From a checkpoint of a small transformer trained on Wikipedia.
Size: 9 layers, width 320, 10 heads of 32, MLP 1600 ReLU, vocabulary 8192, 18.2M parameters.
Training: a variant of Muon for these matrices, 670M tokens.
Each number is 50 + 15 x the weight over its row's rms, rounded and kept within 0 to 99. Layers, rows and columns count from 0. The size before them is the row's rms in percent of the matrix's.

# layer 5 MLP up, 1600x320, rms 0.0757, rows 710-731, columns 0-159
104:35 42 54 35 53 55 49 65 60 34 58 24 35 44 21 78 33 35 54 49 60 53 61 59 44 05 27 44 59 74 48 58 81 45 41 69 46 37 65 58 52 34 52 59 32 47 46 48 26 81 28 57 41 55 24 26 61 58 52 36 48 50 82 48 38 54 82 68 34 34 94 42 26 52 51 63 54 60 36 44 39 57 48 76 38 47 52 56 44 36 40 63 70 45 53 23 48 15 08 48 45 59 49 53 32 99 67 61 63 45 48 52 41 58 45 86 46 72 34 72 55 50 33 64 49 48 60 49 58 71 55 61 44 73 38 79 45 57 57 29 73 26 80 53 59 68 45 44 48 75 34 21 53 43 56 48 47 47 65 45
102:76 37 62 65 32 43 64 37 34 78 47 44 34 54 52 16 35 23 56 62 46 44 17 67 62 36 48 51 42 46 30 60 44 49 41 74 73 50 30 23 36 62 48 40 53 57 59 23 47 58 65 51 62 43 51 44 39 38 50 30 32 65 39 42 35 67 49 82 58 24 44 51 61 34 48 57 45 50 84 38 80 35 64 50 52 62 48 48 32 83 57 40 32 34 58 73 61 48 56 53 68 73 12 53 50 37 34 58 54 42 60 40 29 53 41 51 60 50 33 34 18 81 64 49 58 32 81 80 67 51 53 62 77 23 29 67 35 66 48 65 81 44 51 35 72 34 60 54 30 39 58 20 27 48 27 30 49 44 60 55
099:70 60 44 15 62 49 65 73 54 45 31 52 75 30 57 48 57 52 07 40 47 48 59 49 48 52 45 58 76 67 28 51 16 54 53 51 61 60 58 64 61 57 47 52 60 45 80 64 52 65 43 69 48 14 43 37 46 33 34 36 45 49 23 11 42 08 51 32 62 27 61 49 56 57 83 69 59 67 50 45 36 22 57 42 29 24 60 42 33 51 39 41 53 41 52 56 70 49 39 48 58 34 57 31 46 55 57 53 60 54 47 49 34 43 77 46 65 34 58 33 40 87 67 59 60 48 35 27 50 64 69 41 22 67 61 54 57 51 50 56 51 47 61 68 66 53 67 45 78 56 30 34 53 53 67 71 53 41 74 47
093:65 70 54 35 43 52 48 41 34 63 67 65 73 78 50 40 42 38 43 49 66 58 41 30 38 28 47 23 42 54 71 59 45 59 44 57 59 31 53 45 58 30 72 85 64 38 39 61 48 51 68 49 45 59 22 68 40 47 47 61 49 42 69 52 53 57 15 53 52 39 56 64 58 91 61 46 39 43 52 51 46 33 44 56 31 48 38 30 29 52 26 42 30 72 65 49 53 60 52 49 56 67 41 72 61 26 48 47 46 60 38 49 43 58 75 50 63 75 62 64 39 46 33 46 50 41 58 46 32 46 54 58 89 66 58 27 43 16 60 54 38 53 28 60 78 26 39 55 20 62 52 25 52 25 58 51 57 34 71 37
101:79 25 46 49 79 62 57 60 42 60 67 40 40 46 24 32 83 40 45 34 54 37 35 45 52 31 28 36 46 51 31 62 26 64 20 60 45 71 74 45 32 72 52 66 60 62 33 32 49 52 54 55 52 39 51 51 62 51 74 73 55 55 52 39 50 40 70 42 42 34 70 86 20 49 58 67 42 54 69 43 53 60 49 61 39 30 57 39 61 20 04 54 51 46 39 38 42 52 48 56 50 57 31 53 56 04 37 51 43 73 42 47 44 47 47 45 48 33 43 52 43 64 21 50 44 50 57 39 41 62 46 70 35 55 26 68 41 50 31 51 62 37 55 47 24 38 36 57 43 20 43 91 57 41 57 54 49 41 43 58
099:21 59 57 37 64 48 54 32 40 37 39 71 26 41 76 67 31 55 23 21 39 70 39 56 62 34 28 47 51 35 03 24 69 26 35 44 52 42 62 72 55 38 44 66 49 54 66 54 79 23 61 59 68 42 45 52 57 38 53 49 54 43 58 60 91 44 36 46 55 45 68 66 63 50 38 27 51 45 58 55 39 33 43 43 26 28 28 26 44 57 31 30 64 34 67 46 55 82 56 70 40 54 43 71 50 65 45 54 45 37 49 39 47 49 61 67 39 67 13 54 43 40 48 47 56 54 44 35 33 60 54 47 42 34 46 62 51 48 54 66 41 53 52 76 46 60 44 31 67 33 56 43 44 53 54 61 55 22 49 49
101:48 43 57 60 41 25 62 37 62 56 83 49 37 61 41 36 48 60 54 80 60 43 55 50 49 43 41 33 52 49 61 54 54 54 54 64 44 54 20 52 69 54 14 34 22 55 39 33 60 37 46 50 53 45 59 50 50 56 59 48 24 52 81 67 44 20 53 51 66 51 30 49 48 35 27 57 61 45 70 52 36 63 58 18 50 51 47 35 51 66 55 62 42 41 75 61 53 29 57 43 63 27 51 56 64 52 31 33 47 55 47 42 60 44 49 36 65 63 56 36 33 18 46 49 58 53 35 54 49 35 36 71 34 89 52 52 56 47 41 47 63 53 58 52 43 57 48 32 50 38 46 70 64 35 39 69 43 38 41 33
107:44 44 46 40 33 26 29 51 45 42 62 46 46 43 61 16 10 82 39 58 54 82 41 56 46 72 80 68 41 54 65 40 81 32 59 54 50 27 40 43 60 67 44 37 55 61 30 54 53 70 60 50 61 59 38 40 31 58 23 42 49 63 21 33 60 60 44 32 62 33 65 52 51 37 48 72 55 53 76 44 62 45 47 28 39 65 45 22 44 61 58 47 72 54 38 19 33 49 85 43 43 27 47 54 32 56 27 50 51 54 61 72 59 37 42 48 43 60 43 49 66 69 38 54 46 34 50 73 50 53 35 56 46 82 47 59 74 60 37 62 57 26 54 92 15 63 62 58 42 46 29 37 67 40 63 52 40 23 84 66
096:60 52 52 67 48 31 24 57 34 42 58 69 24 19 59 72 46 68 64 64 44 24 44 40 86 66 59 32 47 38 43 63 40 25 64 85 85 60 58 53 51 50 57 68 31 25 52 30 32 53 67 67 26 54 46 60 64 46 42 33 46 40 60 68 57 27 86 51 66 41 48 68 37 72 58 45 28 67 38 49 61 48 48 42 19 16 63 65 63 60 68 57 57 83 89 62 39 64 41 55 57 56 36 41 39 78 48 44 59 47 51 80 46 78 39 59 47 56 52 38 43 49 48 17 40 30 64 44 75 58 64 45 54 55 07 54 24 29 46 51 28 60 74 48 47 55 47 44 46 59 82 54 46 41 48 71 43 47 79 64
103:51 50 69 58 54 89 59 32 52 52 71 35 71 49 52 46 55 55 74 37 38 54 45 38 34 35 27 42 19 42 48 61 19 59 35 59 64 51 99 36 48 74 49 34 78 78 51 57 33 41 38 41 38 45 51 44 51 54 54 48 49 71 52 28 41 46 17 32 51 53 71 35 50 22 32 34 42 64 63 50 52 55 49 84 62 40 50 52 34 42 29 18 18 60 57 51 30 39 56 50 16 63 39 33 59 53 57 57 40 61 47 61 73 44 69 65 53 38 46 32 49 61 44 41 61 46 43 57 63 52 46 69 46 48 38 75 56 41 42 55 60 60 57 75 42 76 46 49 34 38 57 24 77 29 36 79 27 45 39 42
098:51 48 30 38 71 36 56 35 46 47 36 40 61 18 60 53 34 45 60 75 54 61 37 58 33 58 41 59 35 54 40 44 27 55 60 51 69 38 47 91 51 45 25 55 38 33 50 71 34 30 62 62 45 64 56 43 42 60 53 37 33 60 56 42 46 52 38 74 55 29 29 48 45 42 48 57 44 46 31 59 34 86 35 84 35 68 54 55 26 58 46 63 66 66 73 51 87 61 46 50 72 74 42 26 29 43 55 44 49 56 31 55 74 50 31 38 39 34 43 33 42 55 40 41 54 66 48 57 67 15 47 44 63 90 55 58 62 50 47 55 44 59 41 42 40 26 53 30 12 62 36 47 56 60 77 65 38 66 31 38
102:43 68 50 53 52 27 43 72 55 49 41 51 30 39 54 34 76 49 39 85 36 42 50 37 50 67 31 61 52 47 61 27 34 72 26 34 37 36 40 34 60 31 57 56 81 61 45 38 44 69 37 56 30 22 59 55 28 56 24 32 37 45 16 55 42 54 44 24 45 47 67 70 41 46 27 58 68 23 40 46 55 44 45 26 47 49 51 41 50 70 48 49 78 41 62 84 29 64 02 62 50 48 52 66 40 36 59 68 44 60 26 71 65 49 37 71 37 52 47 38 66 59 46 50 47 42 33 63 69 70 25 62 43 38 41 37 62 64 47 29 57 34 46 68 54 42 35 54 80 50 55 22 60 45 42 53 65 49 35 12
104:28 21 65 17 40 52 55 66 58 49 46 63 42 44 68 64 34 61 33 43 60 82 51 42 47 61 54 60 79 50 29 54 48 58 52 53 29 38 55 51 53 64 34 43 43 53 79 44 50 40 46 45 18 58 57 39 60 43 66 50 52 21 65 42 21 50 43 65 40 47 37 55 60 54 36 64 22 38 48 38 32 34 31 65 56 49 46 44 57 60 31 68 55 53 35 69 52 15 49 56 53 45 48 63 58 40 12 57 35 52 51 64 37 32 60 68 82 44 62 30 62 36 39 60 52 51 38 40 71 38 45 68 56 34 72 65 61 43 51 36 46 34 48 47 32 55 40 24 44 03 91 78 35 41 51 67 27 72 25 49
099:51 55 50 27 53 35 52 56 15 32 33 70 24 32 63 39 34 41 37 44 65 40 42 44 30 53 65 36 67 41 63 45 49 44 51 45 60 36 59 45 61 33 72 69 67 82 61 59 60 48 58 25 48 69 63 38 40 55 39 37 51 48 59 26 41 41 42 55 65 61 54 31 39 52 47 56 43 44 55 38 44 48 34 50 63 30 28 76 66 44 37 60 32 46 64 43 54 62 51 61 30 06 45 45 47 58 37 47 22 50 60 61 68 26 66 84 66 40 38 51 84 77 19 75 38 37 32 32 49 34 34 56 67 40 57 45 32 53 49 59 35 55 38 43 53 31 30 48 29 57 61 45 41 50 66 65 46 52 68 45
095:40 60 37 36 69 96 40 55 45 45 55 67 47 51 32 41 75 63 59 66 54 31 70 42 44 71 48 53 69 35 60 75 64 47 58 23 20 69 48 64 78 39 43 60 56 46 55 35 34 36 85 52 56 43 08 29 51 48 33 61 69 48 64 51 38 81 81 60 36 53 70 56 51 47 41 51 62 48 38 71 45 30 56 28 63 49 67 43 68 38 66 57 51 60 20 72 30 48 28 38 22 40 61 53 57 55 69 22 71 55 45 54 87 44 45 72 22 66 37 36 59 61 18 61 48 27 39 23 52 46 66 53 76 47 31 61 61 53 58 56 78 59 60 57 24 73 30 26 68 48 36 30 39 50 47 58 48 50 35 87
105:48 61 40 56 67 44 41 39 72 57 37 35 39 64 42 59 72 55 35 68 64 24 38 49 30 46 72 77 76 41 45 62 57 44 51 63 61 76 41 26 54 53 63 56 44 65 44 43 16 47 48 75 74 79 50 55 57 73 47 54 43 64 70 58 68 44 48 41 60 50 68 45 71 82 55 76 35 27 56 74 49 56 50 41 37 57 79 46 59 43 46 56 54 63 68 72 63 69 41 71 35 50 48 71 60 70 17 50 62 44 30 45 71 26 41 24 52 36 44 43 19 33 40 49 62 51 48 70 57 38 40 52 50 20 30 37 41 50 38 52 18 39 56 46 33 58 41 44 45 35 64 74 69 78 35 53 63 55 61 34
095:58 43 54 60 43 54 23 58 64 86 00 31 50 57 57 53 52 48 48 45 54 30 56 48 36 24 33 32 55 44 56 75 52 75 43 50 61 39 52 47 51 49 37 27 28 66 53 37 69 33 56 61 40 59 82 56 34 70 34 65 47 67 30 63 24 56 60 55 46 45 59 68 52 32 44 61 52 49 43 72 61 76 41 79 63 45 33 52 64 33 35 45 59 63 40 25 78 44 62 54 51 60 32 58 23 64 51 44 38 70 26 63 28 48 74 45 69 65 51 47 54 67 21 40 78 40 36 32 78 43 43 48 40 37 54 45 40 44 66 55 64 41 50 48 24 41 47 62 24 25 44 31 68 68 39 33 49 69 39 49
098:64 60 63 39 34 38 74 36 42 33 48 41 62 47 75 40 52 57 99 44 39 48 49 30 63 50 42 58 61 73 65 50 30 76 55 53 50 47 46 62 20 53 51 34 69 53 39 44 84 60 69 47 49 63 29 60 61 74 24 42 20 40 29 70 43 57 42 53 71 54 61 07 37 54 51 53 51 72 62 77 36 54 62 54 51 52 51 02 48 58 39 63 60 48 57 57 70 38 29 71 38 38 38 72 58 32 68 61 50 46 58 29 58 59 69 48 68 53 36 80 38 52 59 68 49 43 61 62 29 82 51 61 52 61 55 68 58 45 46 87 43 18 26 39 39 43 00 92 21 56 49 61 40 40 29 53 57 47 30 60
095:54 34 56 29 45 50 68 76 49 35 46 21 42 16 58 41 49 77 41 48 76 39 52 62 32 55 57 25 76 54 45 38 38 30 23 45 42 30 64 32 42 38 65 28 62 50 58 45 57 62 61 69 48 45 59 63 54 39 11 43 27 58 42 67 58 28 33 25 40 22 60 38 60 42 47 69 33 53 41 76 60 27 57 45 37 19 54 32 19 52 50 22 62 72 64 52 34 46 34 60 75 56 65 37 71 47 30 60 63 53 53 32 52 40 34 64 53 46 27 62 39 49 33 80 44 62 30 73 62 59 24 49 50 69 72 49 59 77 77 45 65 47 29 40 59 61 46 39 03 37 47 72 36 28 58 31 66 59 31 49
107:79 46 43 21 56 37 48 57 34 42 49 31 56 35 73 57 42 61 54 27 43 57 73 53 43 59 65 58 29 58 37 49 10 57 37 29 35 48 29 48 32 53 17 53 25 67 30 51 60 35 56 46 58 53 43 81 65 65 64 49 46 31 40 44 35 57 57 58 67 46 72 63 36 63 71 58 44 83 56 71 37 43 47 85 51 48 45 31 72 64 56 55 45 93 38 52 63 64 51 61 49 32 72 51 20 35 57 35 44 36 41 57 80 32 29 30 23 44 33 74 69 29 60 29 56 60 48 47 53 39 34 19 69 82 62 62 52 62 61 55 31 53 48 68 75 37 34 51 71 66 41 42 56 63 59 17 48 55 44 72
102:74 62 78 43 54 52 24 45 29 53 72 51 39 59 39 40 38 58 66 76 50 26 36 48 66 36 65 61 03 55 44 44 44 80 19 48 32 93 70 44 30 62 64 68 70 64 43 59 69 37 39 31 56 49 33 73 37 68 48 29 62 62 61 51 49 56 39 68 48 48 49 55 38 68 31 46 57 37 56 77 67 41 48 42 55 30 28 26 51 60 37 33 66 52 53 47 56 49 45 63 42 45 66 54 81 38 37 27 47 52 41 26 79 62 71 35 37 69 46 44 56 37 58 31 41 48 41 53 57 61 54 58 53 60 20 49 50 67 39 56 46 43 56 56 68 51 60 28 59 77 46 47 67 72 43 61 60 17 58 39
100:53 35 59 60 80 59 69 67 36 32 54 38 53 84 61 38 87 28 56 32 38 43 75 39 54 77 38 72 21 62 39 61 40 47 16 59 79 67 37 68 41 44 61 60 71 50 47 52 54 86 39 20 39 39 55 55 36 39 46 61 37 42 57 67 50 39 41 42 47 35 18 41 45 38 63 36 26 36 49 53 66 34 49 51 58 56 40 47 66 38 39 65 43 66 65 59 31 15 32 64 66 46 51 68 34 45 53 55 37 34 33 55 70 48 42 60 41 60 76 83 22 69 49 62 77 52 16 41 58 75 44 61 58 26 51 45 48 37 30 51 34 53 43 38 36 68 69 29 60 15 57 57 28 48 52 74 50 21 53 36
# layer 5 MLP down (transposed), 1600x320, rms 0.0311, rows 710-731, columns 0-159
106:25 29 60 29 73 61 21 27 28 42 39 68 64 45 77 57 66 41 53 42 50 44 49 31 63 31 20 29 34 38 53 59 69 59 70 49 41 64 54 57 48 41 62 69 61 64 72 48 53 63 26 55 49 66 64 56 45 62 80 64 31 56 49 58 40 48 61 31 28 53 21 56 63 42 37 59 69 16 40 54 60 57 54 47 42 35 45 50 61 31 28 25 16 42 70 17 43 70 59 64 44 60 50 31 68 63 35 42 44 42 58 68 47 57 42 48 78 34 35 76 34 91 59 76 38 53 53 58 34 23 70 53 52 56 70 24 34 61 40 59 55 69 47 55 43 40 58 54 35 63 58 28 32 35 50 55 55 46 55 35
099:49 67 51 69 67 70 50 30 57 48 46 51 53 40 44 76 16 53 67 76 32 44 54 52 62 48 42 59 41 48 40 79 17 61 49 56 72 31 39 56 48 69 45 40 61 37 43 60 50 29 70 26 40 50 18 23 54 32 36 44 51 80 41 48 71 48 67 68 60 33 83 57 65 67 50 68 66 55 44 39 44 47 30 44 27 64 43 29 59 69 08 41 55 42 34 52 64 84 28 62 41 27 21 49 41 48 80 36 54 49 32 43 69 47 38 30 23 56 47 47 39 74 35 55 52 65 42 55 42 47 46 44 23 86 65 50 39 61 35 46 52 35 43 61 46 44 65 56 40 67 44 58 36 79 74 68 31 61 64 62
097:43 56 28 48 81 65 66 59 40 51 48 49 45 37 51 48 36 53 55 63 25 33 59 33 54 43 29 54 21 67 59 47 59 54 61 22 53 59 38 72 69 51 65 57 53 73 60 37 60 42 44 56 43 45 67 61 34 36 51 57 66 38 45 47 41 58 48 53 26 53 54 47 41 89 47 65 67 55 91 45 40 50 43 41 74 45 44 32 72 20 62 49 50 74 36 46 61 27 47 62 92 19 57 75 48 47 42 46 53 54 27 53 54 46 43 52 45 33 15 61 49 51 56 57 58 85 74 39 48 35 69 71 33 44 34 45 46 28 36 41 57 59 62 79 71 46 31 57 37 48 60 57 30 71 31 60 61 48 53 59
091:46 46 37 47 58 36 50 62 52 58 69 52 65 39 51 07 50 75 32 41 23 66 39 50 30 42 53 76 32 50 66 60 43 48 79 60 60 46 74 41 32 47 65 52 62 52 38 34 38 47 59 31 60 49 69 52 46 56 57 72 45 63 49 25 53 62 53 44 50 48 74 72 46 50 40 63 26 67 35 35 39 64 69 74 57 71 53 86 57 49 73 38 63 27 42 53 28 72 57 66 72 50 57 32 54 65 50 43 30 26 50 57 37 50 48 57 55 50 51 39 54 55 74 47 52 39 60 40 77 65 37 36 57 53 22 34 12 79 26 54 38 36 34 46 41 70 50 53 78 38 59 39 33 83 33 28 42 55 62 72
094:40 65 63 50 76 54 62 44 37 30 59 63 57 46 38 78 48 62 31 42 52 41 25 71 69 73 40 57 44 77 59 55 63 21 48 55 31 60 55 68 64 52 79 75 35 66 74 65 71 65 59 51 45 46 48 50 86 38 53 31 58 70 58 46 33 26 36 60 36 26 52 26 62 45 35 41 50 54 13 48 42 54 55 53 63 30 23 58 67 45 67 43 40 55 38 63 53 19 70 43 69 83 35 31 47 60 38 59 53 53 63 67 53 64 55 52 58 45 24 50 50 32 56 43 43 45 50 40 38 68 77 51 52 68 36 36 43 20 46 75 60 55 36 41 56 58 29 51 84 38 53 18 79 48 36 38 59 41 72 29
102:50 45 21 48 45 53 51 65 45 59 41 26 47 53 47 29 45 46 44 46 46 62 62 36 66 57 26 35 59 55 68 50 54 48 51 33 46 46 32 30 27 56 33 29 72 69 50 67 44 09 38 60 61 55 51 49 75 18 41 55 86 64 42 61 59 77 70 69 76 50 64 49 25 73 57 71 48 66 48 27 27 57 70 58 64 62 34 58 35 47 26 48 46 39 48 67 37 51 46 49 84 48 38 57 33 61 46 53 48 46 62 53 64 44 46 52 54 44 37 51 51 49 75 48 51 53 68 63 54 62 43 45 36 56 54 62 40 58 58 26 12 42 47 25 44 63 31 67 85 39 35 61 69 55 65 50 31 46 40 48
097:60 34 38 26 48 29 59 49 45 52 33 48 47 38 59 46 57 64 50 28 31 46 68 52 40 64 65 56 59 00 68 86 43 28 57 41 49 41 40 44 34 67 67 53 38 63 67 31 49 57 39 78 72 45 56 49 18 56 49 73 45 67 38 41 63 83 62 53 55 54 51 61 26 34 45 53 56 41 50 58 62 46 47 56 57 52 47 52 74 34 54 49 43 65 23 70 50 53 45 22 54 65 44 54 55 54 42 42 55 53 48 46 29 54 45 60 62 38 26 69 61 71 43 58 37 32 94 71 29 30 50 28 45 29 54 38 58 29 48 41 56 56 77 20 54 24 33 53 37 60 65 50 48 56 48 35 36 21 66 49
103:50 77 64 56 29 25 65 27 55 72 43 49 64 70 69 52 31 31 21 54 08 74 27 51 63 54 78 69 58 73 83 60 51 38 60 50 17 61 61 44 31 49 26 34 45 38 46 05 48 72 42 31 65 40 37 49 35 56 30 30 78 30 36 53 69 51 33 20 73 27 37 21 47 51 54 39 69 34 41 62 28 63 66 50 61 55 55 54 43 49 66 40 46 53 50 14 46 25 45 53 56 59 36 39 37 44 64 52 60 35 49 67 50 44 49 68 57 35 41 43 40 39 51 54 56 57 33 78 73 55 43 33 51 50 74 62 21 53 70 48 41 57 86 27 51 35 37 25 41 27 47 31 76 41 43 65 43 41 27 25
096:04 52 65 29 55 65 42 53 68 60 56 53 48 63 61 44 26 63 51 44 54 74 48 52 49 44 54 46 65 41 67 59 44 64 52 51 42 62 29 41 45 69 63 52 31 49 53 65 43 36 53 28 58 24 56 39 45 75 60 55 53 14 31 34 36 44 71 49 44 36 50 52 49 26 47 41 53 45 60 52 95 38 29 49 70 56 61 67 21 50 60 13 58 06 38 30 69 71 18 44 38 52 68 58 61 48 57 49 51 42 30 53 56 50 45 55 63 43 75 82 27 54 50 69 48 52 45 57 27 66 39 51 55 34 63 27 63 53 77 00 59 30 30 75 37 59 55 35 46 53 39 39 48 55 60 75 34 42 42 69
098:31 62 51 54 51 49 67 32 53 53 38 51 48 55 61 47 74 71 57 50 36 51 49 59 61 43 85 65 41 66 58 79 38 65 45 55 37 56 66 66 56 21 43 73 33 46 69 90 47 60 39 58 60 50 34 45 56 61 24 62 24 16 28 49 30 60 48 26 71 33 46 55 29 17 19 45 55 77 37 44 38 32 50 67 43 49 52 53 46 50 42 50 65 40 61 36 54 72 40 66 42 70 56 44 43 42 66 54 52 56 46 31 41 65 62 42 76 63 86 38 68 45 21 70 36 49 73 58 68 26 59 28 82 62 27 49 74 58 50 48 48 52 43 49 61 30 36 65 34 53 60 48 78 51 56 74 37 59 48 29
096:51 39 42 33 40 49 63 36 63 43 42 52 56 43 22 31 57 44 54 79 67 28 80 41 67 42 68 27 61 54 61 56 55 79 40 27 38 42 57 36 80 44 40 53 66 64 52 72 34 37 36 64 66 57 49 45 39 61 51 27 70 40 41 40 43 68 63 57 72 83 50 38 78 45 69 53 51 50 52 54 43 60 42 38 55 46 33 56 47 47 49 40 41 66 55 57 37 24 40 63 63 61 48 56 68 62 53 35 49 62 44 35 51 69 76 38 46 32 56 62 33 52 46 49 44 56 67 20 32 33 70 47 55 73 46 29 42 17 55 63 46 62 42 17 61 42 69 68 66 58 64 32 84 93 74 34 53 53 44 35
097:39 52 27 34 43 58 63 44 30 53 46 36 64 50 66 51 64 45 56 42 40 54 64 60 45 57 55 52 42 37 53 54 34 43 54 45 62 43 46 70 64 54 70 47 43 61 31 41 33 65 53 37 58 24 49 46 37 32 78 40 52 20 53 75 59 79 67 49 76 14 40 40 37 62 56 53 22 28 21 52 42 42 61 56 57 61 29 56 54 72 36 66 57 52 33 53 52 51 43 26 48 43 61 25 47 52 57 11 70 54 54 40 41 61 49 39 51 57 71 40 46 75 68 59 58 36 61 40 66 21 39 49 92 73 41 51 43 62 37 68 63 61 49 69 59 40 44 64 46 49 42 28 47 66 88 49 36 50 47 71
103:57 55 77 54 62 49 45 51 57 44 71 59 32 59 34 67 26 47 49 39 43 34 21 53 58 59 60 68 61 47 49 50 17 54 59 64 35 47 65 40 60 07 58 65 59 86 50 62 52 50 56 49 55 42 34 56 24 51 19 24 68 67 60 66 50 24 34 55 47 37 50 39 56 49 74 44 76 52 62 76 54 09 33 51 63 90 48 65 47 46 67 47 75 37 44 59 53 49 78 38 62 83 51 45 58 38 57 76 53 74 49 49 60 56 43 44 61 64 36 63 34 49 45 15 52 76 65 50 76 64 37 55 39 55 58 37 47 33 71 56 50 56 40 57 62 62 60 22 43 48 63 40 75 64 51 44 41 48 34 53
099:33 38 48 43 34 53 19 69 62 45 50 34 69 53 22 37 44 58 55 33 59 28 50 41 31 56 28 56 59 29 62 63 40 46 70 27 45 57 52 51 36 44 30 57 41 49 45 43 67 90 59 36 60 60 17 49 55 67 57 48 43 41 64 19 42 80 70 43 81 69 49 40 37 76 75 67 55 30 49 53 47 25 42 51 57 49 64 26 60 61 82 61 81 65 28 26 42 61 58 29 38 40 82 44 69 48 64 68 42 44 53 79 54 71 35 67 69 37 74 58 41 53 49 59 58 54 49 73 23 66 40 44 55 45 62 67 25 34 57 47 47 70 69 22 32 61 36 62 62 23 49 70 55 41 54 55 45 41 61 52
089:55 63 60 54 04 17 58 07 32 48 60 50 61 33 56 48 47 68 74 71 61 81 38 62 47 56 40 68 51 55 45 27 59 56 35 47 52 37 58 52 42 38 49 46 59 46 30 44 63 49 48 51 81 23 60 54 91 38 36 44 38 59 39 39 44 38 38 50 34 51 30 49 67 55 49 79 34 59 46 68 31 47 37 72 38 67 47 36 70 26 59 40 75 42 77 54 44 46 49 67 53 58 26 67 46 32 28 58 40 42 55 63 67 83 46 52 70 60 48 29 51 51 52 36 54 55 32 56 64 63 62 48 37 34 42 58 31 38 35 36 27 33 28 52 60 63 29 36 68 45 56 62 54 63 56 57 52 61 29 30
117:51 39 49 41 47 40 66 40 43 23 34 69 56 66 60 73 44 43 39 26 49 53 44 62 69 62 53 45 41 35 72 56 27 60 62 66 44 66 83 43 39 78 76 64 44 37 42 51 34 17 45 55 56 56 58 55 69 47 29 53 48 74 44 44 39 45 35 31 41 70 30 40 64 76 55 48 40 42 25 50 67 34 73 46 75 64 67 59 50 44 51 49 40 58 87 45 51 80 35 60 38 57 67 47 20 39 57 55 40 63 61 49 34 50 62 70 34 61 45 61 36 32 34 42 49 20 60 47 64 35 64 34 52 58 62 27 63 52 55 56 57 40 37 45 46 65 72 25 56 45 57 47 36 55 86 52 44 57 32 27
093:55 51 46 15 71 52 54 64 74 52 50 50 62 45 41 78 43 59 54 39 41 57 31 66 64 60 54 73 54 15 67 39 43 50 63 55 54 37 55 47 74 47 57 33 58 35 47 47 78 63 43 44 43 31 41 38 62 20 30 92 86 20 43 65 56 58 21 78 34 33 50 66 48 46 44 28 66 67 48 59 30 51 52 28 48 57 45 44 55 36 80 27 27 44 59 60 53 59 64 51 66 33 47 29 65 56 89 43 48 64 43 54 61 63 47 56 63 28 52 45 62 37 33 79 52 60 53 64 22 33 41 42 67 61 43 27 48 63 45 51 17 22 54 25 43 23 62 62 42 41 29 41 68 38 39 27 43 36 67 83
099:39 45 37 35 60 41 44 20 65 47 46 50 64 55 74 48 50 56 51 47 31 39 23 51 58 38 56 36 36 34 46 54 45 46 45 60 42 36 44 18 47 42 55 65 64 22 65 58 41 77 35 59 54 54 43 49 24 33 58 33 63 37 27 31 42 59 51 59 56 46 51 65 40 57 38 30 45 42 51 78 57 50 66 34 55 62 56 22 54 37 62 29 80 53 40 28 70 30 34 56 73 63 51 59 60 97 44 35 23 42 63 58 51 68 50 50 54 51 50 60 37 73 32 37 59 44 85 49 24 40 19 65 37 52 48 60 40 61 71 65 44 64 36 48 59 60 26 74 38 57 46 33 35 56 59 38 56 70 32 43
104:64 57 64 24 71 64 34 70 25 11 64 65 76 56 50 66 48 26 52 64 52 49 28 38 73 19 50 51 34 05 43 61 33 77 59 37 71 64 34 35 63 52 63 84 47 60 29 40 48 63 36 33 35 20 41 49 49 15 59 29 64 34 48 38 77 63 27 56 52 26 43 49 40 49 39 45 54 43 66 52 26 59 41 49 44 78 72 38 68 47 54 45 32 33 39 40 47 74 40 56 40 47 66 25 64 61 64 40 66 56 58 55 59 55 46 45 31 59 34 73 48 67 29 63 42 61 30 21 63 53 39 77 39 40 50 53 66 70 67 60 46 61 56 65 48 49 38 40 65 80 38 27 40 67 50 41 22 39 81 49
111:57 57 00 44 80 43 31 41 74 57 58 41 53 54 52 70 47 51 44 73 22 59 33 75 48 45 64 21 68 36 36 39 71 53 53 61 43 78 56 54 23 63 47 31 68 58 49 62 43 38 59 43 31 22 22 76 70 50 66 47 47 53 39 21 38 94 33 16 32 38 54 24 46 53 53 56 39 40 60 46 46 59 34 68 63 44 42 35 66 56 57 45 68 30 61 40 60 71 25 59 35 65 50 44 55 46 56 57 48 41 41 67 27 41 36 49 64 40 51 39 42 34 76 59 88 58 70 57 52 56 61 61 44 40 37 55 35 38 54 32 47 59 34 29 49 53 43 64 93 52 36 42 22 48 74 36 63 71 71 58
101:31 46 65 47 37 50 52 39 45 45 53 64 81 27 44 28 66 50 76 34 44 40 63 70 46 48 57 50 53 47 54 45 48 25 57 47 25 75 47 61 66 55 28 37 57 62 68 68 46 43 42 48 62 67 46 46 58 66 63 55 64 49 55 45 46 59 46 52 52 46 55 48 67 54 63 30 41 71 53 57 43 32 60 44 53 33 89 57 46 37 29 56 45 47 53 64 59 67 37 35 62 49 39 54 67 32 54 23 47 42 38 26 30 74 43 29 30 64 74 37 15 43 46 79 60 58 60 33 33 45 49 90 55 49 52 39 53 65 42 63 18 33 51 50 26 38 56 56 23 35 67 55 60 45 73 64 28 49 67 19
100:51 40 40 24 47 67 54 66 29 74 52 23 33 53 63 54 43 71 40 35 38 63 57 49 31 46 47 38 55 98 55 54 69 32 64 35 39 37 62 53 54 56 67 32 32 30 56 63 38 40 55 50 71 34 46 45 66 47 72 38 45 47 47 39 36 66 37 53 45 47 59 49 55 50 64 43 54 42 37 56 55 54 50 64 55 62 48 15 42 51 45 37 73 55 36 47 50 27 47 56 46 57 56 41 26 63 38 58 37 53 66 46 12 45 41 49 65 70 34 33 61 37 54 53 17 73 77 54 40 64 59 32 48 36 32 12 42 40 41 41 27 49 36 37 36 59 63 53 45 37 50 66 69 48 84 58 59 63 50 72